Weights of a small GPT-style language model, trained from scratch on English Wikipedia: 17.6M parameters.
Each number is 500 + 25 x the weight over its row's rms, rounded and kept within 0 to 999. Layers, rows and columns count from 0. Numbers have three digits each. The size before them is the row's rms in percent of the matrix's.

# layer 7 attention query, 320x320, rms 0.0675, rows 174-191, columns 192-255
081:499479494471488476539511509516538503508489508499521534498534488496477540500459487560445480476478487545464503494504451480470523533535522487497492528526528489431487503506511470546523489524520486
089:462535500469529510498473518517501507494520510545472489494511514539502530504513532478521516556503522478493502495558519510481543503487523543518502511500444524540517458528481505481491509482481505
075:477522486504518467507530529462508506535454506460532528515493501495570475472545483511500438449488496523504472527496476488509505514495485469501502516504509504518514512479471481492512501511484504
087:503523492484519495507478483486509498544481534508512471487503486520516503484521519507479461495476516531462490480517518527509498494468517534504557492474522507514513497502487478472493503520444468
074:507544530544514523463499478489472449497491500489471509500486520515481478479496511505487542515492496509532510509487503527488470453495486524498461522458526483497520502475504496471496466469523474
088:487523409526534480511535519486511536496442524491507483458519509518561545511514535507496442491504508531470490496539514464481509509478506507503576496489484504514474525504468483481497529507495510
095:505497483476552505511525508519532501497469512515506469492546511489562478507496492512465448495521500504442450516490445498481503509522454492508564496547473507505514524528481455504469537508495456
086:492508471558523459498523489514506522511498539500523469474527519537493509500491525491491494498496515542473483509564509500501487492467551537505515519488515484516510543514492483496466474507436497
079:503468503526529480483527493460551517502507491513528519498513510503535540482530526470506511489511509496469499492542489472505533522489491527500526495468504470518497506497496463521494524513452518
077:525499492460476470517517502503502554492460515511540539514536541514533489530470464503469457465474491482489485476522508473511477534539485452498514501518520517498477576538487481509536476523476498
087:494465490532447520502483502459509477500568478527510504485479440502416514523478484544481560517523481479486513485504491504488489500496514492504448513507500510439513449511504516544474496490532525
087:480533516482510500525499486519500544466518531537491497513547530567512548466495505463489451510482489485455507505542501514483529527479503522499494494495500517498516532507490460504498511508465467
087:519476514525448485470510458478487465472531571505501510497476518481488485452496503536488507477479435507507520481530514518473512474506531496508479471482499500457514542481503496511479509498514471
074:489492493501450493531479500459546492525484508475538535499522486478466493519491485563466481475523488508493512493491475515483492494502530478499521504501516518436508479495494490545521523535487477
081:502514427496529471517506489492528504526452530476545508522521498521564510467531509523487439461502540522480468489503512497498495509521511481497568499499517501510521529511480471483537501506412476
081:521486475545475515507511500460529529514461553466526516475551483490514482517492485496498436481503485518496517478522532484504495503481480461488518462491506455512485539532506479467498467519450494
090:452515460549540497520475491501514491493455528473515507494478496477530543487518516527528448484472510547480472511480503474496503476481495503486488488458505504495496469473511495489502508513468496
072:495499475517510482517528540497544539542491474461538483486527476502545507520526494547483513457537535475474484495499434468487508507502496513499549498521528482484487530522488519506481531539479509
# layer 7 attention key, 320x320, rms 0.053, rows 174-191, columns 192-255
084:543536494491502492510534467538480517515484513490496505523535494503523460492510564520538516510498525497478482468500513501522507510507484475640518497519505498509468522491480516477535505501489519
087:503494525488488482508478493472493480485508478467516530508471480496487492535486444467517497501476493523503499534506521504504502453462547513426468471475523526492498460487496502510489502474544507
082:504488503510521525503524500547496496498493511513492485484519540477513486512529534515471456505493515503509525467489539515509524526532461463594518503494464526467493509526510532492497516481469530
096:513504491492515473506518519525469514536479506495506508477479486482482532548517553476512431492488508537485524423494516480521513467506490506578516501475499484487496506554496508500519516479519510
087:484480497514484519487502523442528486483516511454499505501467478489499496535468446494471507497518501481516467561481487463465507468479513492455502463528489482510518498476521499508439489450519472
093:529524483495556479509500493553461524515501486501476527526505503483488438504479553483499523505493520514482558495491507518502493487513528454621492524497476497498469509526473460530532535490491511
100:504509487491505514495494504493475525480508465489481507520533494487502455490495540520522497492497505508461536493469499501490490481484506474594474507494498510506455493495510497514523471482496522
096:537529493509510474510523511478508521495504511453495525501500493467462487538471570506506515513543535495459500458467517473459505455498506477589482492491488508504499494513505505501528523465494506
096:494505508459482474512510486520497501513494468500487490510533471486521508468499536505512491482504515507464530515488508488496504507538454459566486498505473492480492509535490523536579508497522536
083:502485484493529484508501460535498530482501538540477498491514488517501525473494559528499480488476497488512529455493478492502491531505491497611524509501495487483497524505508500473526513514491499
090:517504517500492485486500488494490509483494523533528513516515490507469496473497463479499539494507537496510483566513462500497492502495467522363529510516492506496476520464463478498505467531517477
100:538536511466503465502490434515474475467537468472475518499518481523512448536472523497499539473522517513463513478494505487528505466522538488564480488490501519486441495500488519520510544493543511
091:506492459510458504499533473502521505503473540488474481500479503464505523544538533505520519482517502521520503460519496494527503506530488432563513490523479489504541514530508490496520507510491496
081:476482479518472501513524472542515498493481535537474491525499510504524491491535564504511450489497506524501505467483511502502524540512471479583505496501483490508535529535500511460508490522481492
085:498503485504507507499501507546505520490478501519481481525523494485511478480514565519541486512518499523506520493465504480509500490516475464651476489514488499505482550541500523492533511493501509
086:484511477517510492479490512525502545503475521539469512510501511485492515492508562511505463484478493488497510438538488497501503523534482489642540518504507496497498508531506500482531498499500527
107:526546501530518469512514499524488496508465460537492500493507493492495436510489536496509483491534482522475564516453483478517526489514473475583503479481463498487476494509452505449521546496502523
084:518503468490530498503515505533500503497491502542497501492513517498499500468482557510488481496509528508486501463481494498517474507523474490599534520492476511494487521509501520488547516484474518
# layer 7 attention value, 320x320, rms 0.0456, rows 160-191, columns 192-255
090:517540460477484536499525484536502522496524530525524545507501511479469486473528522487530517498490497512506551493480549557484477502489512474514481498540523537503500509475505508460510519513479543
081:467496525499523499487519477533493484510501513488459484496490523517479476486470488475487487498562519538484501521512476506454538521521461505508467508518497528474553520537518516473494517500534551
095:457505548452516481520490469482491490486481468496494509529566480496545538535482493532504500513484463513522522518474505482478516504530475525502476499493481519501498507529538519537471517520526483
088:477542495476508479525477481508519502488475517502492528502539518540475522472476474526512510534506463556526513506434480466484481519483449518492512479524479516501472474488528472509525476511476481
097:496479531506489473481510503542535500501536495485492507507491474478487477546520502408486509517540461492500473513481479475515497541526509512504497506531494488481460516482481540513533513507534542
080:492474496512500436496481499483533520511528501456484523506502510504518511493472518442485539502518503477505488510484518492459449513538492467492466502502467531489487502507502482493466508488469486
086:496538548520518485510509491511497505500473461522490533519526466479547504507488470493504493487510515482515510503526469496506526528499458542504475513501497518520487511501537487539518504504501483
093:507509486527473552493510500477490506491532477510504475489481528508490475484523498478492516495507496485508494499519503556540527486470548478509522496521519484502519504443511464456530506494458462
087:501484528506483495494511511482513488482543578516517523517480485498500521479530492512509453504412462507499488476488518505514496532476527501497532497506516452506493528489480548528491517524509554
094:475475453481467492503487493475494512518475601479519533494470512528513492516463505500464494507548520525503516494489495493490496517480493509491505511496503501517528477517448545509505480488508530
090:519470551500488484487498493455458498510483503473507510494540509513546508530526495542502522482483480509503501483546520496466511537499537498501527490541513492498552519520531486504490522502520538
085:504476449509489523516477497482430473491534472482494538474495502472496524484501493443499510478469497470520506479521515531510450506481491464482509489504470540461501531508444519504494508488472524
090:464530505474503482520502517470522490489472486483479487485534484478517484510489486501472464516530481489511471513476483465527514504534483493501532505513487492495478489474501522523495506515542463
078:484526471500466475500512513498553469500464519530518494520461502459469498464457489510496468506493514515481536488452478466483501460529483468483499497487500528523515503494529496530505517510519517
081:474501433450501574532459483502445495467560543491500531459547482521488511489477513495503480504511466513538489474560515501489516518500517489495475440506496480500525538484478512489509459505493503
095:524504490505461515512490497428485493480480520514506485480432555486520511486510481553511501494461485475516496489535520525523460467467539523508527508456504470521497501508490479472502479492465494
084:516493493508478501510497495530509500485544527489499526492489509503484560482505525510509485513468500557513495504538510481519470498477539470500498491501501480501526513472474520535513525481499557
080:478521494532465486493510466461509488509490507521488500493479471483454464487515508455471485477515505505483448516508473467504517521524517439490495511523483529508541500505449539499512489484492540
085:514472547513516563493548504487515497475521505521493449493444502488517498521532495502517487489453493478481491485549511525516481493493513496499495493487519440528499503495487473455501508495488531
078:533458531514495481494504502515472508504497495461531547519482479466551470514500492486503490497494472486508502501477532507508472510530510524484516514514500503486451478479516488540507473496473491
086:558538503455546456480491488500453496498500462497507496494554443535459471501485496468493476489546492470467492512516515497522529534527491503487491456534490461476476517489485534531501509483515538
078:509468474544527502507504460485548469494467490517477456479511543462510500455504491519476527488528516506521490457507488501490482456494542453497504494476497479504493525524473452473553491487488510
087:479463463491490480509496501463523492497522520482476505507527466490531533522490503531483542518443563539512468494493501462516494525528478510479530514485481454477446514489492476484499466492470486
082:510487492518506504508492507500495500512545502503492524523513517512497505583492470524507537501490531487511480466485484514546495497487533514484507488520477466480445482513558552491481499485516518
090:486492503515504492499470500479521490511492418508492453532478505523492529461508505484500563510485500509496510508438478513540507461529554517491468527479514504501490497494515478519480526494515453
089:499494455464466464491501517500474478494486500483502532481468459518482505483471480489498473474583486517529508503512472468491483519501478532502513479525502437503501504484458511490521520522503539
075:454514467465490504497503486548517506482483486472511492523511457523467508507489507498493498493479520500505542513451507487511498507543466503487508482483483502484448501534518487494526556494505503
086:469493542511496485510479460472516483498478478498505489513515475460518479488486485434482522507483502507521477503457504483503491491532462464496485523485492536490482518520496510533507517498498441
075:503521498499489468482544497437545505500485510465520536529443502489518503513515504487514497507495508487515508518476532460439488512480502465497508537510537544529505526488475469511559510499477477
083:486493512514494467501486498470522512488462471513499534545488487561477537525485487562489488498527537505513531492432459482510499508480525531498478504443512518534475455499532509516498506495512448
083:511500482472508466487471507462490488481473503508474446490522484545487484509524487524478497481522495497484478507466474513512552500457471515500493470506515498490508476482438494503531516502510514
086:490478484535521479512499503521545517514488467488508509479499453518499431490483481454479510507457528489509483507501486456518524505548501494503463531474491513496494483474529486506512526480520459
# layer 7 attention output (transposed), 320x320, rms 0.0428, rows 160-191, columns 192-255
088:486507484507520506499520448492533485508502503477483537515513506528534483507504516538511519484473544527484498487482516473505516467529507533475477502484494440483472549482511461516521485495532515
078:496502513489443464510505522471481556502512511518473495489525447523483524510508488452468545533469460493520518517485498521518533496495515490473523477506481497492491494473518512486505533487514469
098:516504461534480495508491538493481509485487504495544487452500486487476487509504496491476510496498471480474483499518483498497514503491496444537532499524504513501526495493500512494499549484437466
092:490507499563482491513498523493481474499499499490537486456466513513509506500510511469508481485500476490476492516527465490500505499519546462483491485516513506486516495533504512491469566486484481
088:489529454505505449492521497488522488507456508501453476491490502470493507492540509511491478497495506499539539469532515551508477520520518438478560527507502514496469501516485490530492514520495498
071:507495476526513472522491511513507538516476515540496484477489496488496512528487462496502477566506468468529519449522451507528497492495522497512523495500522509494505497485501508455517497504490505
082:524505473512460486457505519482487527502486503488514472468497486482454501507476494492469540524520474497482498488497517541504503503507504481510558511538522485462465516494460493480502542515486493
098:484525548480544492499512476539522475497481474493473499534502526492566502468495508527522484524478523514530501496452531508520472495517514525451483508495471480508468493495517500545515465547526540
081:522488457452504533494520491518531488490515476474490512525493541508486487505533519521504564465507556511499475529512543455451511473550475487492486518461517495520540503550477474509512475474531450
095:511546528502549487501471499521520461527511499537483521467487506455525488511504498509499414506512526461519512509543492489528476493538484485472503484503510503486481501492493511492531480506495518
088:495502463496500512503457456528516495451527489517536533499515461509502487481492469510492518498510534517523508488493535489488528454495499507534512514456462478524505511491488503538524468540537479
081:485522544462497476527518475505520519502464481517443509511508546487511466511479481515486502537454510525543530494489531496525479471536513514500509520513494480520440503478522473480517479548490521
091:523485483503475478503509552490506486501493481497515474456479499487485487500502511501488490494515461468506495517495456492471479532499487467491523480538497528495500507523502519484480558461453493
074:516520517498466489561494476472515518551568458501464492502521487518505502496468483511515526498512501500476516538438497499519516488471478533505494511475509488486486484511479522492510472450513503
081:496501546472510499483522491522489473461471501501539519520481564485530477523496510521452494521445531496504478557521544497516504467522529493494492521512482495497493494521506493499513520532459531
092:487512503472547515525492522536506481457528482491499513534522493515494469492485491503504487488509505503482470504473488490529492503513465497528481500488503494512481490531517484521516488499519504
085:492526516460538507489507470507529495495526493501503514543490500500518488481500479516502534491464551511513496511457539511484512459537558561459500511456483502489520508492505480499506436531522472
080:518499507473473468526496504504528511507488454502457485534511502487513508509443485512495534530492504492555520530452543485472475488487503551477491482481464514489513531473501494488513493518533504
089:488497496465481528451509481514511517488509492467470503534523480524474507489499507512498538494507511510514479497452533512479541511501489518490510514493490500493499509483495491541493455491549486
080:505472425524520520468501469504510488495502535534526514502499489507466537500535513524516446497542495504474520476546465489504525511446458490514494498503561501484517497528480474501495507453492545
085:530493509513484514436549489477508497514465548480496504518470531483523534480514553525510514475475512518522491482545529500459495488479506523478516513513470498507484560497483485516505520491477489
079:483513480466511537529490516493471504496517467483533468532502476517489487533473511471510504485495522484464491547457534476499548514474504540550462498486465521538509497501503505533485512471534531
084:493485520532506557509480539523499475523496512497553458463453521480476478509487484483515472499545481470470519483518476476492490512501526480511523516484507540547524469524499538471499508506496506
080:457534495502528509518459489514496478477496538517539468486480492465512492508519523453464439540495503493486518514547506539498495521525538475499514541458491508491555488504499491505530483516424515
089:550504487520465509498502507516492507504513485516525476488484518520460486485480507475531435498511477491488483473526474478481483537468496495487508458485508517493497474530514503506482535468488510
077:539541544507494495538476501462485495532491473475487498477531528448510463516489499495457522497462504490512532527530537535498517486526508434466502566511449509508469522511472514531554527557477468
079:516488492553472488539481483488478513534497507516481499489510508481494523495530502490502487522516432513484541442530485530523496506476501518478523540489567510486496530485485509490497519509478506
088:530485477512492469506532536501520520507475481529492494475489531498452512515506501511520482491501463485534487490500480494493462508492501488507508456517517500509506512509517510476468534509517484
076:510519475517463475541486483520542467525519469515469519482501480489500506489496468543519493504542489492493535493480503478517507507510460528482509526479531501466484494491475497500505497459554518
089:535495474515483500539461516522487489521518499498530473481503497486492506500474501486523477497526470489448493486540498513501499519497472511490497525497551519460508491503480486473497518477469523
078:506496518520492506473521523510496470541490525494481520485505465485453465512473538477495499470515491483514477504559484465460473492489504494522501476521489531505464536508503519498487539511513481
084:547496506545501489524505493495501493530490527517472489495471538477466550504539510484527481500553440498521508482506468526485464491441502490466516477472531517495501503527505504503490505521499549